config.toml
num_hidden_layers = 16
num_attention_heads = 4
num_key_value_heads = 4
qk_norm = true
parallel_block = false
init_std_down = 0.00363
beta1 = 0.93
warmup_steps = 0
decay_fraction = 0.719
Each number is 128 + 32 x the weight over the matrix's rms, rounded and kept within 0 to 255. Layers, rows and columns count from 0. Numbers have three digits each.

# gate: layer 4 MLP gate, 320x128, rms 0.221, rows 168-202, columns 0-127
# up: layer 4 MLP up, 320x128, rms 0.236, rows 168-202, columns 0-127
# down: layer 4 MLP down (transposed), 320x128, rms 0.136, rows 168-202, columns 0-127
gate168:109091103186174145112067122138089140094171133070137111099127139106156159129132128186203175114112116161080086110097150151120154128096129140133121166115073120090111091180119101112133124153130134143152148160097089147173101158095189129173148151154134064153149089141125126123188129089161133080117065077188077168131109103136130170136112159132136154110144156105137076164115120055090111137190
up168:115105089150114101104104141093115105165097158117119087134131145076110088134161088128153228166081131175089105133140152118060087089107146142111067112099127166113128142131107156147106075118172156158085197163106087068155076111091157091158161131092097152200135150142151144111159091180139111101093108140154149206151139091112134067133127127141170072117118100131085142126139170185109163168116
down168:161149121133202148121145093095160116203128109109100092091169135150152151139121061142041140137096115123131133159076069185168108157120130176144120162106138142111175157123070084155109151149073089092115100203132144113124186146212171185108158173155113109105161124121138108136086165161158106126170116084157165130123160176117100119155203087141128155076068164113088087130156138136113087141109
gate169:103141166159173159137114149158114129129197152115172106122084120092137123137117092102117160193113145119104132090133161142220079122155107124140092255084140146093158130181147071125154117095192137111109158111081133107138109065092191169131105113163157140076161149123117107108194141138134096095110102133152124168142085148150108101120128137133165140123137129145153105187100154112085156080162
up169:129147137085121114183083102174155109063133174149135097098173117138087104107105152080135115121115130138132176148153140108134165120140139159088135100110149210100141133116109117148116061140163075156185103111154128152132146095117192106097162148068115161113134111062139149126156114118123126096107152090099135139135163080158142146111183147153124138128160087145089049119078167162171148067082
down169:196051181163187085154139148149118117162111148158133119116090103120134115121141144052126111106049114108150130148085102166163091118105096133082115115095095113169173151157115179113111119128125129097119141088164176194126105167094089142124048129164100139164145146127133094113115085086158122161182093151174164107159131170110151135077075080165058179128149157129131094136107087098140125102112
gate170:200062150076116123191119095152118101111097086133161137124100126093063156183117157122100154160113117056152139130094111128131102107116133152107102126166195118069098148133177131084111154109112142085128173117109102098175106091173145135131130173081178100194091187097147159100174105094090156054153126137112130135184132128140134140063132208169143167150082084138084114069125117133143169152185
up170:159116085098088171178134087145125156080186158156120087130111095086151146101092151153103192128126122046114192025139089134089096092119090117129156090160060107150123145133136159128128041069081109170108136116153086120156138117108137141136128168150106121134150082113122140147131153150157133106083142141114095146169117125124129116116149129149120110120084120161087178151177093061208168111118
down170:142119129085172144106050149185094080140118218101160118142076112077150123097143105131154117174120194100115086148122138127131096192124170100208117150114130103112126122122150156144142125162169162141167144113124160108158096132104167171163125111130168122082147081167131136079137117150180147126097113119075100136100105136135147093078064157106202095179129117111094116168118148100191137132119
gate171:098136166118111169173102058121126125118092137066111110083148108145138125095114134093133122133135154138102115130122135099073087134083123114146094156104116110138129101099160069120112124144151148145159112090115120099121106166137158086111115146119201142122098086086105144139144108112116102093127097125158136110202155141190183074123061168140073093149134108130115129205085109139078100088177
up171:113162143124093177113140078159070121152126128191171169119108096109161084191090155145144100121141139112140186073157123083080144158143088140115098129204150134108144070124120138193138123120122165116145158129129099130145082122104085135191171060166126114065161146104138150118087141131129132129093150108135048145152157140215090091074095152165120110088109186115154163100100136099146051147126
down171:150134160120094187191107112103189124157131102100162117096116033054165146130125162071168126101082072124117137216126134124176121168174161117169148083137186182127115152143098114146078175071095141133110085137141050127119115143136107177067118146128143104125093110122135133153090152139199078151152109145135132108121103098118085117169121116162151138126148112101168128145136105123096106194131
gate172:138049179128114112042177119101171135121151151147110141100149084128117119137155122084182175157151124139157098177105168094108148112117141148113093113095133114175101084063099200150065118100158120157112175138158064150128125141144168087124067134127170171154049177113091198180112119066129111159123172097161171119122115125186072118034156146113096207155099123093141150158113160119141121125218
up172:055139151141093119056130078129146129100066155184110076082189118086168208132186124125164090132184194158200055144143166067098147158139143151146114116182199182161075144199165135148121203147121140081148052107170133147123101134114174120081122120114129120126106110066170159185137165133074144169148139125112214167116084148111161160167108129152147151112058121158240121127141132110166073118103
down172:156095134215081140120176142124092173092113159185152106143193128169083136179083159166197124115155119115093138136133157151136108177170136120092200049153128098191090161159124143131134110133180127153125098108113190159151112126150106135192179162150152176073147202051186191175147091187133135168124143125107152115132083117134117114081134102077156168125062095116176066128125118125120096097136
gate173:159048125071067121182049141134135117058151054124123147133127171119064151143202098130162158148106129146107107133129106142111156127105168153147129103151139138160104166129139130138102102160158130091069187129155117177122107115141095120092093120036111163148107056134100125124113122157099143132138137127164124090033097131176129153160110169171146073124130137137098107102132150118112074111083
up173:076082149123199123095128120136151167121134120109090104164129120194066105112142114112138113139076112123195132136111136098123172101149134128105138192129108157116081126147143095165157065078081133164162123045091138169192120122096107143107117106087103175085106140202183178100146159156102116126131127096118088103124151083095129098108106128095138124150133120164147141061172169191147046120101
down173:130149097099115114127136156127125137132087161212181092150098127131178148096056161180120182096154140163132090171152104155088135117143079138155142104126170159128176105172170137136157118108127129137125132020127154173140153117123155199114118126177140150144176067120143112134126089131166134086101147089150117157101106071162165099161180128171123115118159096076094133096157120092095109183109
gate174:176193112124084127104160148112144112136155161158161138174161095153162116163057102125129123104110126100130128104180169081137053136113161114079105176123134117097152096133161160100169082117107073128155108067086137113140065167077105154142089122173125129133131150137072123130131112086110100182089121096057131131124093137125138078140094178187189143113094109084116151151085122141152067114054
up174:150152168145153152109142120119159149128150126094162105130122151132179121137114116135109096080074115071123128066149137109122072141126181167105121089103144075137108177221193185102132058099087040132150059120057115140056091121118105114151137094184176131141160058160066155127116129121134168117131119183120127091107155160124140095142129164215104161127128129120143182122148157117097127107123
down174:099109151114160118163113173113083163116126106136164108153118085070220154016140161165109145159068115099100120127111148160108113111102165152109154113145147105164096130187179110129113121069107115099155121107125088176110119103134057134196122072145090121164107145142141160064047139082131110153069082145154076121085113113152121109181150167160120153158122183180164154161089196105176147058124
gate175:183142092165133133146139144101100181163095101126138088157113099114087136168139097136159108148134133150181156129126036085098127188184151132094113134104140138081109074120164125163136089125117156123157143095157121087130145177131143095120104096134145103140096087159063129132155129143155149146109115106133179106169109122172110157131116129106120044073143140146077076157142181099099081209117
up175:068078134103110176154105122109151113063166168155149143114138124155068133114137142138103116126093168086046077152124111179124147102122110111169126108114185120140123145125147121103136078087124125136111110172103125136162109127110198137087192162086113133158170112090130169103136165122147140144145126170108120102104091100133092149154126149168129095135139097140130147162127120108147148060074
down175:102045110098182189135131123127145115127102091121105117140088115145169141172068166091105114145136152114166192157128155173142142128140123144080191161122107086099171090119160108160135183132158144097148141120155144188108149109133116135108124084140142131179110167136146112155095127126106081123168098145162109128138157156102097108040103110142135224091155123134134172106129124143190122154160
gate176:094094107174119096119124125135116182078176131112157156095211123166150157136139126100182133106155085080165169158176100126101083103128086143160176112132159132133162082156185167152060102162057087139125136137150121172119137100128143022125060139119154116154098079169174136140138079153167084128107175125184134192125144125113111126167124132157096063124181115135097143079143111159152125113173
up176:083098174132075165115069088198137162119094134170160127172120191155089096090054131172076120156075155144176145162134162173120093136133100099101112066123057063081181097141128196158111164092108137118090085074140167135118135099126104117189156104125180127062124131172178154209136163163143119098113141096104156167121144116141109106128175092151117119132069181169154131099120117098117078092109
down176:170161133122164127164118104136151058158154147160116108125167087155126183101111140053102160137161135109192094151062105099152154170131200178072111132142165147096135094180144075139177123101112128109116094127157123065120138134164119115146091144128066152144140148101087172070145131068097129154134108075078100071176061112074155103113086172107165100053085120127073118099107147089118097137081
gate177:097177117131130138136141127144087090092153126142137133168117171089071122140129140129120107080137116120131130123096087113124205069183151154084128100183186118101096118052118166130121182147155116188134125139159145141120100056053117131138123141121140070159093158132180114140072072115138128158088110122081108162091122176099109110101173084124119175106190131082153135100145095116107183204172
up177:121165131089090115169188108113146129152106114048170146153120105177110041072146164155105107144186100092162161121073132153118080110101148113118199128154123117148119079171085096178112161161113104144111158116104123080117149138188097154115124156168135108145097148127174089079176147115119148092160126092136118192100147151057163155143174067099174111120078085152106143169135191096177114135140
down177:097099166080059140114129141092227132155129152138134055133111128179117165115135196122162142160188128113163090176138147107115120085113126148081100131149109145147180148141183130170188116119116170115100161108143167188123077116134112117139146168192120148196131115137124156087130108163105084104115096102148188132133162099089109173084142140193126169104103150109103158132169166072165105217114
gate178:130104145142141114136145161130213124116105150096123080151156100059106090187086098147155087124141106146097186175127087108044138145105138145121159095072152132193083120163131106172116109155118141059104132113136187182119119159093086192180123149133105186147112148113150105131162102119215127119092140094166112122175109158135135098108117107119195141142136063184136138218126064163128114112150
up178:189117145176118101127128141090102119156179099144111113142140124138123148120127117117103100147112146180115124162142152080045093107158152079099118141107132129090130173068142119117178059164091073137090133169126149098151157126129136143146192134146145101099173168079123176051163089145141187178166134066165109135135202104172090100136133095074160107119125115163140163145052137089109108094148
down178:149108171148074123069109121118151117072173070145127112128172099165098113137102127151090154096190153153128128119121114160152109127120151098153176161088154143146160158097061154115133143134141159058123142130167155154141139095137117133093139133182156118102097110123150183171166039111168086099168154148108151109131125145211116085187133093119157069164120150096119095120127115123194125136073
gate179:148136123107081119122075162148179103137098118202160062139152124170133082151151115071099145124165135108119146089103138140158148116102136178133175107104152114133110107114160127117095099170083177127077119128051099139076134096159109112130134132102122131105144100111175194147088082148099113123128160109127106150160154127095148061143105121119118080098138145090139125175101116116085155122097
up179:081075151105115104158142170179129098121151061124170162126096079108133129128074144124089119094133074066171138125097121177111136124109137173160056056146114128097135166132162184180117138133123099171097146121111075135135130171146164109081110085104153124123083118046166165074133064108109110189126132108049051059146137140140148167108153084118127134166090083140162133134080092109137148112128
down179:175101094083112099108083119119143125125154137167092103142116132105096186100122076126113153194053142112131122128129112105138154088153128158181108135101188148082122119134173121085098080132057154164124122157179123115073170163136129239095128091124096242172136163147125078092210055120115131162186144075091130165160135106177119123089137141109103089117064108141117166097086177126110113164118
gate180:132153079091121117160102131119090126130077147153146124186160138105088161085028139114181095088131091106134105131130194137110186133136073151109127197144135171174117161188119090100075121131110129096095149102173101151094164109119116076098124124155205152168097137143087066108096133166148158137149167097138155061082184073133175101077146137110136195135112110156147113117172168103119084079175
up180:106193112204147124139104079126103138165138146144116134170198100086143103108071141134147127141143156185120124081109171087180179067114131172083127141179140146087143081126103150127117111184127126133155169092155137122166127087068076055164139073170171077125134162138107058139148107147189135160127124135141169100133115114152147141086111090159092139123198096165135219088160225162144129120165
down180:125182139170160117126118139149100084168224107116131013102126113103137130083155128099127087108141173175126079127042180115147094171160136175130200058119127091176176124103108117147204137122079112172094088159044127161158124058136154150103138172135061118132175176131111065201082098101131146163159092065140159103098090170125150173158161120157126083146111153171091083123146089158117125120091
gate181:128112121116169082190174150137149085138106146120105128081099132171124132171080140135117119146130097204159161123110114114091092070162163140149142119113152106119164130109188123116072127146087100147118142142147107047148144173109115116071163157097062097138080113140138119130114147127187104164136131158150172178181134123150100101139091127160123113154090099099167086185079134142135080183082
up181:159187157141141088131066115124160168109109130137155160116130081168123153153165125080101118133111086155086129150171122125136134153151122126141175065195101134201131156163137108140055156164138087126121080107139170125144197099121131074143128122137142112115048077146150072129133131158109101125148071114144160104150116111140202091130137183085082063115113100178163134113114158101155143087149
down181:088150107129082165044119173126086111103120157124134178124162113152102105131180098094130087091103159112123097138131119081105153095124108097102151137121108161101137106145169185135123104116110091130068143111071116137179128104163153129122142171146151142122114148139163143129103130110168137153157177157128075168126099123062095088131148120162187123113106074162096154113204111174101138127101
gate182:127120123114102135133155084117149169094158108187198143133113111142132122173136121152146116159143153057093111180145135104145109171087132120122112107066160174140094127133136151135148150128106124109128117090115107185143097148102104103132123119139076118142106128073077172120168127184120112098110135080091165115125114191085119100178069152118106137175161217146103097086159063114156168094118
up182:140138120098098090194164076113137159067164126194175139122098110104165086144099122143170140109134133141085119140076150139128083168148124103071143106070136159146121128126098158148208140092086140156136154105102167164138120125098101119082146114133091088054128101107096143134167151134084092118131130125110094120076120165108128129160097160081136117166102167088145123115118041171097141153101
down182:124137115134158101123156094109073137133087124138102204134103080129153117133145152155104077123099154104209120104173085163136129154129094180174137155128179085116116098182166143139124129118137100142148071116052113145112098163129081075061141083107068135122139123115103072126155076091152133041144128150148164077094151169089154141137118122087122140122148091157139085101107129111082125139119
gate183:126108137089150122177083212150162085100120130118128103108124135170097095168137071137098119109133107116121089118133137107140124156073175111130209132147129098091126146168140084125196145150156096177133155143141101152166131128084143086179131091130084124138104139117146122075093119130147098034126154102108113126072172117158107099116143126037091143134078138148091167165127115167114107116119
up183:150135175140075099164099201099120149119161165157104103107140145173110081143129127093141150182150134137147152105129102098147134131085122087132131163130128090174147163139096133129147139062181109178093146168128169105145103196078166115145147070182116099138112152168159098135126123095145129054117132131114148152084109084171117135098111144105101079124141104163067159131147148156138116097139
down183:126094191083062139208112157109202127148152153131168126079135145137165143131111111100131130077126162105143131149137132117120096187099119063098146112131135096119112128119124102157176116121160122116125099120103160228166185132107133113131089142126080119089094154117170101130186145112093149074133144151146080160100112110137128123152130129151146126135114126135169118087128068130125124075117
gate184:138084088147134132162146113129097111160079088131091124152134117098131129141070100041090092082135137136145135216176081139101131072112121121080078099142139210047182151096114132191155099159071075184181092121093097086103110132082088187165146128168143124191090129121141128076094097135128113115193078095136131138141060119133133149102140149124145114193134099132112089122145168113084140158184
up184:099144061132126137147113094207162119110162079151162173162095126165092106167164159120080167141132135092098192158142126111178161133162144154106128134153106134127154138130148094104146163138097225106167155100100109177121121120145159120148108118174090131126135144148118085146118140081123156087098090143151125131157176140184117147112147138109169092106180155085101087155137155075137159162127
down184:094164148133124115144111099121119122085102168159094135108150116143123136133139151141133129135156084070117107183112145181104069085149108186039133109142164078146084075086133135093092119133182116105080100121171134113086104119170168137159150110100067145138131177075157110109130135068145164136121120094158133136155160101075114083124163154117172121067134120122150099060135151108160119188170
gate185:129077112150238117106137182198096144101160116129139182110136132105179159120081103093211141111141212135140099089119127083095121122140174133108077162116073129130117119117126166107131128094101171161197088131140144142184196150090197149204188228097080084115117140128180194118104119092147072129137188135110103152096162154179115150151152118154171141108147120143141184114076115041143124141137
up185:111136141155104111105142124061149148086150099106185130175196096096070130190137124135061096120160105069161164137085126155090080160072115127150156119119082120131122119077078120150125083184120094138110151106092146138083126119173087198124137104138160137096142157166096088082149149121138143158149093160175087088164075155105168066146146185120129114184092166159120091143168169111028096106126
down185:139114158055039141130191072078136131093167113077145077112101099114065121177134131159112111090104091150116161173093114091108036113104041108106123174099165071105116100122121065174134103093122193141108134126160180111129117146171160155127090117106118154128118113127095085169155160131189133121111116105137130115148134126190132167099140174128088043096085106149185075104162152084066111165113
gate186:142142128115141044124170089113127132127160084108113092131137162113107166133107104126102124120122164118134119130053182127124156137088085190117118144171065086168135125118088171137084131140128102180138102124169089104104007097106097163112119098160127114174127111140100065148096111142088069123085123152163219076119107158154156107083187117177094165096093079143129143089162097088112136137148
up186:092069112111144152107103170124115109117116178111081139215082084068130079129116067166150114092166152106123124083160103093106165130147181080111127144131151131108111105098138113063107115130125169146100104112136160104146102133144145130148186147180162129111135078092088158119178099165099150114117135061138039131129139127070096195141128158110180113161152118179120134113047089190085089159113
down186:141131151114142171122121161143118112107136155126134144141181092129128137199168101166172158112097089121137139124146155118146124113135131103150172120106110182161118118158128129104095120175064167112135154157080124173139087078058142138112115146128174132083086074176132131161183084147185155084088133152173114143143178125178173103105136133160116127193060182119122061188125136146123115129161
gate187:205050078117118137160062136121131084094125130172131107075211151073079119123137121175160074110135142107116073127131123143136087136140158135121176071176144156113103103128119153138174160156094139160137123141160121093154154126097075130102120137160157102128114147137136136069167098092131108143128207135135103175112174161109154089140161178152136135138125119134155127179073091143167108129141
up187:122106131136151092133113138132123161151185099136141104150196119096145092106136150181144104082138121129158110190137142165201135121111137146095148089170113146095142079142072135099092144195126150143083163090146149096158146168142084143052098146138142117114116101112103072120167074098155115114170160171083107161114137167106166085139158133132144136081147147154140096161106112131142147120149
down187:170157064156121129143159186135122065128132154127105130132141099141143086058167119121134127075129132115109140084132089110112130155156097145088079136179130144146122121184112147118124145131096059120084117111123137062113075215170114141126113145132106121094121121130093185125140169144065086128151092116125108157113133148111136098107121125158157126157099105085157101060139151101118086122113
gate188:141117153124120140126067138075136130164134170136084147182116126096101086118093087205095064168160157186130111131178124145139074106167100089135079186172081118123127115161184103130156104106103142170058119157128138125114158063203127116135152082104168099121057132137127096120091145115096144121134116110096108102150146199127055098074123104090155095104132160174102131151163176105169175115164
up188:074139117137137169135119073128125105134108136102096092160105143107167122119064122112139148119051097075082106087085129147134181177121128153166130079138155102127125143109124139086123102177103129123057136110091041118137105168117133159132125156132181149215161156134164065089141100106118166068095187145181125108133131109119189138159140114127156128164083081133116163105102142115108168157106
down188:109091140153133188146153161137177132095116098163113102087089142120144117188068143207099149122133139122105080149146093118138156081113084159133136068058122153180141122114144107126150129156152106110106186117157110118168169161058143168190095103107138108189156108133164086156120085159134123159070162128109072101140166107166132165165117131099133107103123043075099139148127121085153175160102
gate189:145016117096138109126204091169123133131141123091106165119131071187094092144126099082139140102131086105103117109098192136086094100176194140120140142135144170201196095107094216145122153157141138105180156138051159142139162087115088105134110142141151144081099111096069139111188110114133173168149169119122144170160090110122134164114097086119042104134128114144144121130104141150153130131136
up189:111127155138093147128133092111099065106110152103157064148119133137157084112053191118122230141133067108152146178135083059164144147149153156151104154146120104125106096121088107147101146090151093147086119079166174141124092132116119166112159148156040124061166126132119095130096136135106169146157122135163147141151097130076099119133109168065107130166190105133075169061170135083125115202162
down189:108125131108131104116122112159120095111115038134145124071147122083069086079092128100118162120115118136106163094104142115114143117088078106175120113116129126169146035105160124116154121131120123122155078135149125134123124092161093147120112101125074135145157143076116149144104184071084150207126087111115094154112122109110147103129122127163139088152081119218183192112105195054144127143108
gate190:152076142167101111114112111137134133135133126173175156143099120133116088154097110184125105137075138096136138088148127152158113143113073096140100196155144122137109046150162187143106077098078077090103112057079141102119117131148147144147108082168110123128139178151102122102152122148100118118171165157099172145125134164134113094101179189181114150097092115159130082107154135112082118169132
up190:133169085098115120127181127162163100101132149093094108095150186174102099159103197136221107128128131108111116159122175126104152157082140178125121094185117116149128167133148114085169138185204151114164084144110087112136113176120119099183155154149129121097102106104104146107063107140109098117144082141229088168124114168140112127108164121127058092133138106129130063086124164154132116090108
down190:126104157169101112146175188151156129120108139168167165175073093138126104113161136194126121091116128128097095149081128064121102082178075106106094143137185141142108138103145156135092109097087144143115165087124136175120114133094125184128090191178161158155135189186131101138133141090156157048133181086090153134120089124148123138108116151073106085137115130111191155148117103103148167143143
gate191:149192126120110091113164141080171128108176130101120098100085161123089145116091148124121142200161187092106127160119101127125122142179118108147171141130134103181000129129146156106134188126114163148160133147174151129093069113127144119145153088105117175142105135155063152140124069117098149106173094177141157138100148111091155144118150118150122144092067122082105064140059142167133122070091
up191:118143121111123155097120100167128124110084102114146065141163151152138096115099131133122097060152050124146080120164136165138093154105143157135104093134161160147233133096096104118149112094133064133092169108065090072143147145147122132127093144138080093124094119101211102127123152063162114147135097113107148136134087130156082191134134090162127128209159095170115183085153129069081137119143
down191:080154119113143145135092065177111120110072098140095168140153152117109132143125123145161147098115094124177100125111111124103150040148151138118139112087130139086201086155116114110099170116118117107098083098108160091142132111111127135140147200213197068153053133182173104097153180125148121119136153094122132092135106140159090148143119165121116123139103141163106106147141146107121117160177
gate192:071099129112106133204147197080142085119110144156140121128140123178140111120115123148139171191152132145113148138127073121092115188139104122141125181141104142183108168088064143133106116131089091165114163116146101144131083151145119154098137147149097188116170100138137140149176167085092141136157127148117110192180222108170151088110079131109140093131145107097133113129136105105107109100111
up192:144117105140137116137106105132156081145106102116131146141116132113134127155144118165072187135121121093105120103097114155093074151101162112115159156128111177088157148141134136146117158117115085154109128142156117138173118101085193090146131146122137100100136116168159130182071125132154182123143125137101163084119126096138136122143136163142144144094200159131147140091138133133131129141141
down192:193118132167141204144120083160127098084083121144093148120128114135082133120146121125138150142146090108126106157148135149089115118095163092091156157094115156139140129153103146112153175125139106119152107166112173155149122120102191096107113144140145131059145114165119148139077095180100162146113101153107125105113111113120118136173130098083129154140158125138132134120127169098197146142117
gate193:093128117138103085133127138082119158104045133131143105079136082107153095120096140109127108170140116033115130184105114152116121150123129070152207125082110153111156186180141058164107084193102150162141072097164150121178046073147131076144105141110121106083149137111118103061130153133115087102170149122158098120137096109170189138120072094126185186127135181174122189166126118179160051145083
up193:194162199134114146229112140158095123070165092148143106111117078106173119155128074071140088091106122039165107157118103188157111108135179072147147151100111122094101102110139156183054092155096061113184159117114063094148083120176137108117183124119163126120107109141169112148162133137075128098127136085148138114146163143108179147101133135105143180122148160138137142144127135139137069106094
down193:098127102108092140165095088084172101113095162091124207100128132102104132111133119157088191131130124077173151098171106138102127182156177180151109113200096136156145148152129192145067141155095127123175154142140122096188101128138066114156141113112127128160083134165144084084111200113109122094128178146109088146104157075143106101137138089103129133105132158132147136157101111110103161179084
gate194:156132132152157067096077113150130147159126131162076103159130107112136142163176120113117112101116155127109080087073141085114133144127111147153150214153103075120173130146138069130108125165078197121106149141123193072149079166063125177121036134148124082107130133086199090135148102146120200157113136150109116136132139131090124137171062089128153092145136126130111131125086105074158105190109
up194:138120141150138137142112133092104132185157133104148076110176163157137164103138140083135091123141066125115156159160162180126116154100161137133117092143116089171099158163168154138131144075088081100110128094142089188109167107149127140175134099140076124090141131185125187088058169154155082162152109176126151166121099180111128147041151155155104168162196140096153077101198081081089114102163
down194:147118124169134152163088112134161098159158133148150121086143155126142100036101136104140090138167088113164149127112125177152136120092167125106082114131165162210122202074119143105150122105097077118144088154139138132105169100151115135129135090137128144075133170145170175133093186116143057134121104136142148184109125213170126113132175138157104166133129143157111175179111136093118141080169
gate195:116121147139176136109056066084132177144104151135186139075093166113099099129119027103106171119129107147116143133114101133159057126074187183096152197104083099092108120148092103160059155188164088120184142097099194047109148095165107110159128134095084150144087174130150189130113119140021124136162144143087100176133147193179107120133133129181149157130139128129142169145121160130170100083119
up195:171159170134072080118122155128178185103104093149134133128115123199099182095073155171136099124149101151160125182104133172104119096148073144157138155131174134144112066097154161184060114108124095185140069116183094086099152089148098162133110115157071170162118193114099076087076139182148127221106171111166096181182142150117078119121097153202165139161090179116167122135167126178152154139128
down195:088160092174157130126147177082170130160171049153143143158179131178036120137221165138147113071090101136083118170100126112106133149157102109159124163100061109128134182113143152127119140055109066144138134137124098082144116108113111187105105101149152064079146169143120134168141131110228079147166094101159092122163081121159112110152092137157123123117147106057123058101170159149147112150147
gate196:137158106121098048176080137174172211071128129191154115074107105157120139173104125087118186138130109173158116136122118111114108138106155106092160098084139119123203127164150138113097112105134144155119178216131173123146173161179086111124119136111113120150097158084148130085127132177111074139153147150088207138161116135109100249160176123098158090150120065189110121123100126159134129119122
up196:144134085106121144065111168124129075161132145097075137160176134124142145130191131150132160157187158133031101126149119166164122122095166154112093106096195140111109139096107081162131145134138094075095069090106089163068184121170123088101131153084162122107185095159157125150125117070083177103111073128103170041141078146152149108115123137115123183134111147089132082133193140127127097087133
down196:068117163153117102131112106128154118146166112176151176184116179130072138146152132151093083145133138103022130160128161127095080173141116230142108109036099117205096139131186198176124133147137112132113152094057128142161137107073157192124174137146160170090153098135136119146073123163115135077154077118143107157179117056161116089091138168064050139159080115087160177131132149140201129077133
gate197:083200155101120070115129104079170167084119175065152178168157114161156179131098198212127056212118113149138143124127118153135187090132081106141098200105090163140163104161103189096100160140149042124131141180141142132143123133125114150161182161117115094186073146141142127119115150103127123172094122131170119121171168123119150071088171107124087164177091111138142096156148101145107104123087
up197:136127122131114135105151140137113138070180078098150147094143116120134094147098069107127113105103201152164098061118154105152113120135073070085157110128163145181137189141125125139104094100113163166113168097129167138071187126151159119110069171114151116168137118125121141103141053164179035075102167109115155154104144128128132120152158156131097060059110155161087128105099131124093136142152
down197:134160132124141117097096133113144114113131167068105140067108163171102114146100104163115074063101179160131096133153111160135156141096067140147145151090100136122174163068130070118120152136171125122099087125101162093119195147106194140151136167141107148095132076131106137148092089114141147110127129187097153138139127112137120139148168089116134149072068156122106136172119101171122149177151
gate198:151138117130168090134103155135136137094157133125176138145194076109127132094192129042107115159132127194096097104106091099141168184136106119130128111135188110088123064088199148080122076155178126138081132122156153160152078131110116109111118061109067131156110145216132130087124111073125078090062142144019173122174162125109189081156098108140094114138101174111151111141174122163093118122195
up198:133123124167153176056116141150090141105120152104113120143141184138116115166145125115132055113124082203162087107107163064155085138165139135125141126070108092157133143147142108088127128152130139142136068079155132119114144125154109167118090073077159104143124159069137152168103206184093090124102132123119175083140084122138078202143173091152116110140114130116135182051127154149129109129138
down198:132109118136105126140123108122132110122112171119123138116084154126111116124131089114168129151118144113087086142170122105098135107112154097109131131195101111170074117127119129165096084101117133181127074162141102146144141116054100073154116086159167103079166178128181131156149206126084113102158145124171144082135045106123147129149095139112073093107151176112167121090149203104178077127118
gate199:129113167144110122123166140154122134176162118156177089093185101153124170141078140152168135108145109107106120123124134141148129198130113169115078104152094119139134113149156111108112097171168144135149143121123117174136112162082114089167181084121127115161120074124137107106128106127136196147119158123131044098145104126140134149154192173135162168125175175103121147163146098111125101178105
up199:149143080128150152106063106116102167087104103122105156165142148172174120134104122135115124078119128143134178191144113100136152105155146078186140146141127083067064079100117099111129140101140092111094120116134088122144106154132112173090076157113117176131090185154132142114114185145144128113117096178105163089143123094121158144109074142096128068126128103174123108136158103109205192136126
down199:104105157126190099068118118162134148133152103074120151124191200162138162151105145131134115127112111107116139158118122159145122122119130177139164180125087113142178170052108122158110114112159174154135157058078139169122126144145076131172120210077143157154088128167102111157088127169107089188168114152132163097146089118154173113092143062110100139159132166139175210098155142133116100137099
gate200:135139167147068130158128083157155141136133100130136168117117144108139133186127115145120140154095102133147116092134109082185110132146077136177162130115101145151169123145137102081124129141045104104139080092128129139149112091135128118172148081127145129174140157118099153122149149105138156101081142100081143117117115129153176129058159104122136122126137098089120161083186165163116067136112
up200:142124119145118074123112145191171095129076153180157131117169104131168123083140133046091074170092151155148159098133045096109133164179095081142123121118128113171091108141119108179147124060103163079135105180109133130104152138141137220122174148166132170100109110068115083094118119112128127168148102113142133149121181146132100175111148111120145169144171110153132126117137117145154135149145
down200:089136122067131178106125140107104112130052134137095037119118125115137138141135126086104118132141113122126080187139168145145122196116118136127166153125113151105135133128126161140167185148164113133091123104095101094157163160108131065124113157118145107123162105107084167168095127167176114096154099129139092076117083096128146193092178174107160123074165132116130114157084106079112110110151
gate201:185110141108110171109142138112121142140137098120173138122110115167093097130104100162103097174135071212104124069088173108160055164119157134149162112118159082090186097125104165087087090181184062095105093209104125137151116122158109113136072172172162072156138149104143143153175175136114132116154074122139083099151111147110132093123103110130132143122059166132105161129132112131098068141173
up201:079080088103117090179138122175117132120083154115083167127127097085166140117097098124104068125145145135110106067150109148086091186086147154135134126150068058177133142121128043136132142116102166157149104085149165157134113173158170125129175084139119141097168125057126119119078074100119154115124152057128110135117103118108122175132143111124137112131193121128126095160117139118148132182129
down201:075127179164100171082161178170091155115112144170119099127137130177123114131113106102066156090139152091112099136123157154137151162098084133143138128104168122182128095128048131114131135107101094179149117110117101125088127096114143167113079132092114140183137110126162163126123063101115154101147092081075172082182125109157096141144172127096170152150193085086116100117098153125171079093137
gate202:131066082074133105117126132133166154049064167139152082134162119145170037109119119148103101072123115100132143193129158107090091136137124105120067150124095111165181144107145134143134104097180158125158140155070142113116136123102154096096169091153035126134069195129116122111153126122170104163087125119094116092135077122146157144139173163081124174141125124141094089126124126123104116101153
up202:140106122148113142131104107092086099184083151131129120189111151126116156149082122119110144142156126147152063122116091134131100091081135155118149098117118105105122113136126079140102124134177058148138130138160097081120176135152168189140139168132158133070180126180143142054061149115168109157090117152126129175145210112140139134092141120190152085136151087101156136126132089123223124148151
down202:118139169163131182107116107091090125154129136148084138116135124087062120164103086109140099119198139168079200095099139091185132193131129131134121146094143145110130090156114128151112167111134087069159148131108150140136120118126175147143126141125230172103148132147125138166120083123116147154129110165149144179114140165131128177135154150071190106067144179067137135165123103099184184154135